config = dict(
    num_attention_heads=4,
    head_dim=64,
    beta2=0.98,
    lr_head=0.006,
)
Each number is 500 + 25 x the weight over its row's rms, rounded and kept within 0 to 999. Layers, rows and columns count from 0. Numbers have three digits each. The size before them is the row's rms in percent of the matrix's.

# layer 3 MLP down, 256x1024, rms 0.0167, rows 240-255, columns 384-511
101:498473489504508524496475537502470481493490524486480513527496494481503524530488479464475532512529504490492515506469522516469512512490483556497498493480483478507496468520509537489430479502512532466525495472488470475521515498500492521466474481507472475527498499485536530542433492476471502512489515463486474509468525479484510490481516514549510544548499557487510476478521510503491486480444
094:434486512502513472533469521527505493493489499531528518454507501477439494499550532492451504537500497490465519498485504468479522522498485536492521556531505460486500499539489501490500479543489500480525494520543523484455512509475525491502468473519490501510488537516533501535483486439505513515471488535494535497479496474508565500494495499525533513493484470492510520461470480536489522527454
095:535525529483501488507511535501501544457521425482514528509496476509484495517511495519530482534492500498516489516498514518496518495468507485486491490496489479472495500449490517515514496484456515467523480523505479521549446473531471517519481492528494509490460523513473499468497504472549475490463513536512542463487519518499497555528536501496493481476458486497482518525508479490542489490534
117:517511505535491525481481499442490485536495472481540446492539490486506490485497482498503495490525511519504532504463507499496475501484464512533519486529451501476489510492477497489487508526494573516521486494468512491513502490489476458494502507478544523516508492521482504518510469551455494477533494475562442488507448482510487525511506486462462498468509515470487479499461515493502512512530
097:474489501479521556490481548535496499457518448434443485494485490453493500460439473499489497469500564493508482487501496542491513450520492511481477493481495506516567477491503523496518507487500547515509551494541530496498491510500507443506504500541499533514525511488520525471522498515462460515510458531465477490481491520500503498480451478476515511432493481524500461471520543512523489500494
152:491502496508487528503520500521454498504490538453489484492506468498475471512520486528507503458489474512536512514508532529432470453501458471503482480514494490501527541528488477550521519534458543485547508481497556462466495468508527520469522525489563499470476485519545472549454546532451499515481521457511509513474486502495448499533514504469475523487515483475514495499481512500557528530435
106:447468537523513497515472501500507469528499533500489479487510476536463499525509499485459512472499485510493446520470531521492489542503479496505515523530483507495477525508493469485523464507427510441549540482522499473492506516455552482502487486476519505508481482489536468492500489525459479489496512456536472510467518518499476474538512542500495505531549514527506487470487477482493474458583
094:420531506505500498501483511491477549563542527505507483489511497548510504495454512480478478512525521506473536460507477524506518518503504507493540485472499484463507475479467519523496501536490485540505531511479485527516523531474485508540516536500491560503484469533502463499560491495511485522540465518497485498507488487505490448475450532507450515524535485483503557453505528464511518521500
091:514465514512508510466519528492539514537481555545465522498516508521524516526531539514550512504475539490488462481497444482513527498434476477520527495506508530497521522554472495495504514457457469534515512462521520453457538504526468515480494458543498512489510513501486537502470483514475534480495514522489496462484475552478478543478501508445491514484498503530539505557467538471546524519459
095:534474504486508460477486487505510487484483537493471486521465533537512538495533477514524485458511484520504476472503452486535520506474549499527493511513501481527467420488483486479491483472507446509493478470506455519466504508512472481507516464494481504506511513518479557480459513486514543527489486483502524498525464532442495468516468502508495460526531496446507485469503527549535485481497
098:532495528475533554546507457490524488524502562462485454488487500509479501521495516479502538464511506512523489544525523481493491504471492465538511509497508544513521510494515493522521470520491489455510506499516537487486526506535508498499519470485505493500481515499484526512444524527481524499524511467517510516487449501508472474531568503485553495467465473549491478516475490484552509493473
102:497530519522480498499469544518492527494528470489521535485540471487505464524514515528496496530467458508513477488496517512486432494500497499519488503461521550465540532534482549489466530507510582501541546496495488456529485536509490505482521469493528499463496516487513501514468475534492490445498521500492514531485528496537517521532493481493478529449489523489479484522498491561500556508452
105:566497480506462473498529546485493495486548463529514499529521540494508490498464513557534529537492484501496506456534468492560509479459522498483533482503529529492533495488544502498515504447515515490485540540511471469595532524506478525472464501515479498497504506479469539478461469496539509468467512503477495496512504504491498550508470482465495462488527553527478477498471489502468495502483
099:489455517473453501489527497519526483531468480531523533483531488492542503482515556507502482539500503516536417537508517484526479525481486482501438448501473537501484516511484484504479526488530537528491508521499490493474491475511461483531516501473458540476528504531524555542528480489482489488489461524523506466527508499491507440491521535433473530441505489471501479555481532521500544529513
091:521533475480485482498487503486493517533495471427454429549461505521505470489525457500488530515528492530503438470535493529501520500478528508512497506536529523498539507517509520508511509517477487513500492462518497487547488480502477477495468511508506495465497488522476445478523502508500510455500502495466542497466530533548487463506508491506492438479479539529475512507477479496543474468505
096:493524514527500466495529486515449512501505492550533502470581445487504494503478498501449533524484470490487522512481470496494481456478490490493508471485536499482492447530508493504512495524509509515496449491527487473462513558534537524449448502469493506470439471478471522486502496478512501475487484477496508531561506512494489503484510523477468505477504519497524498501509478480472518543506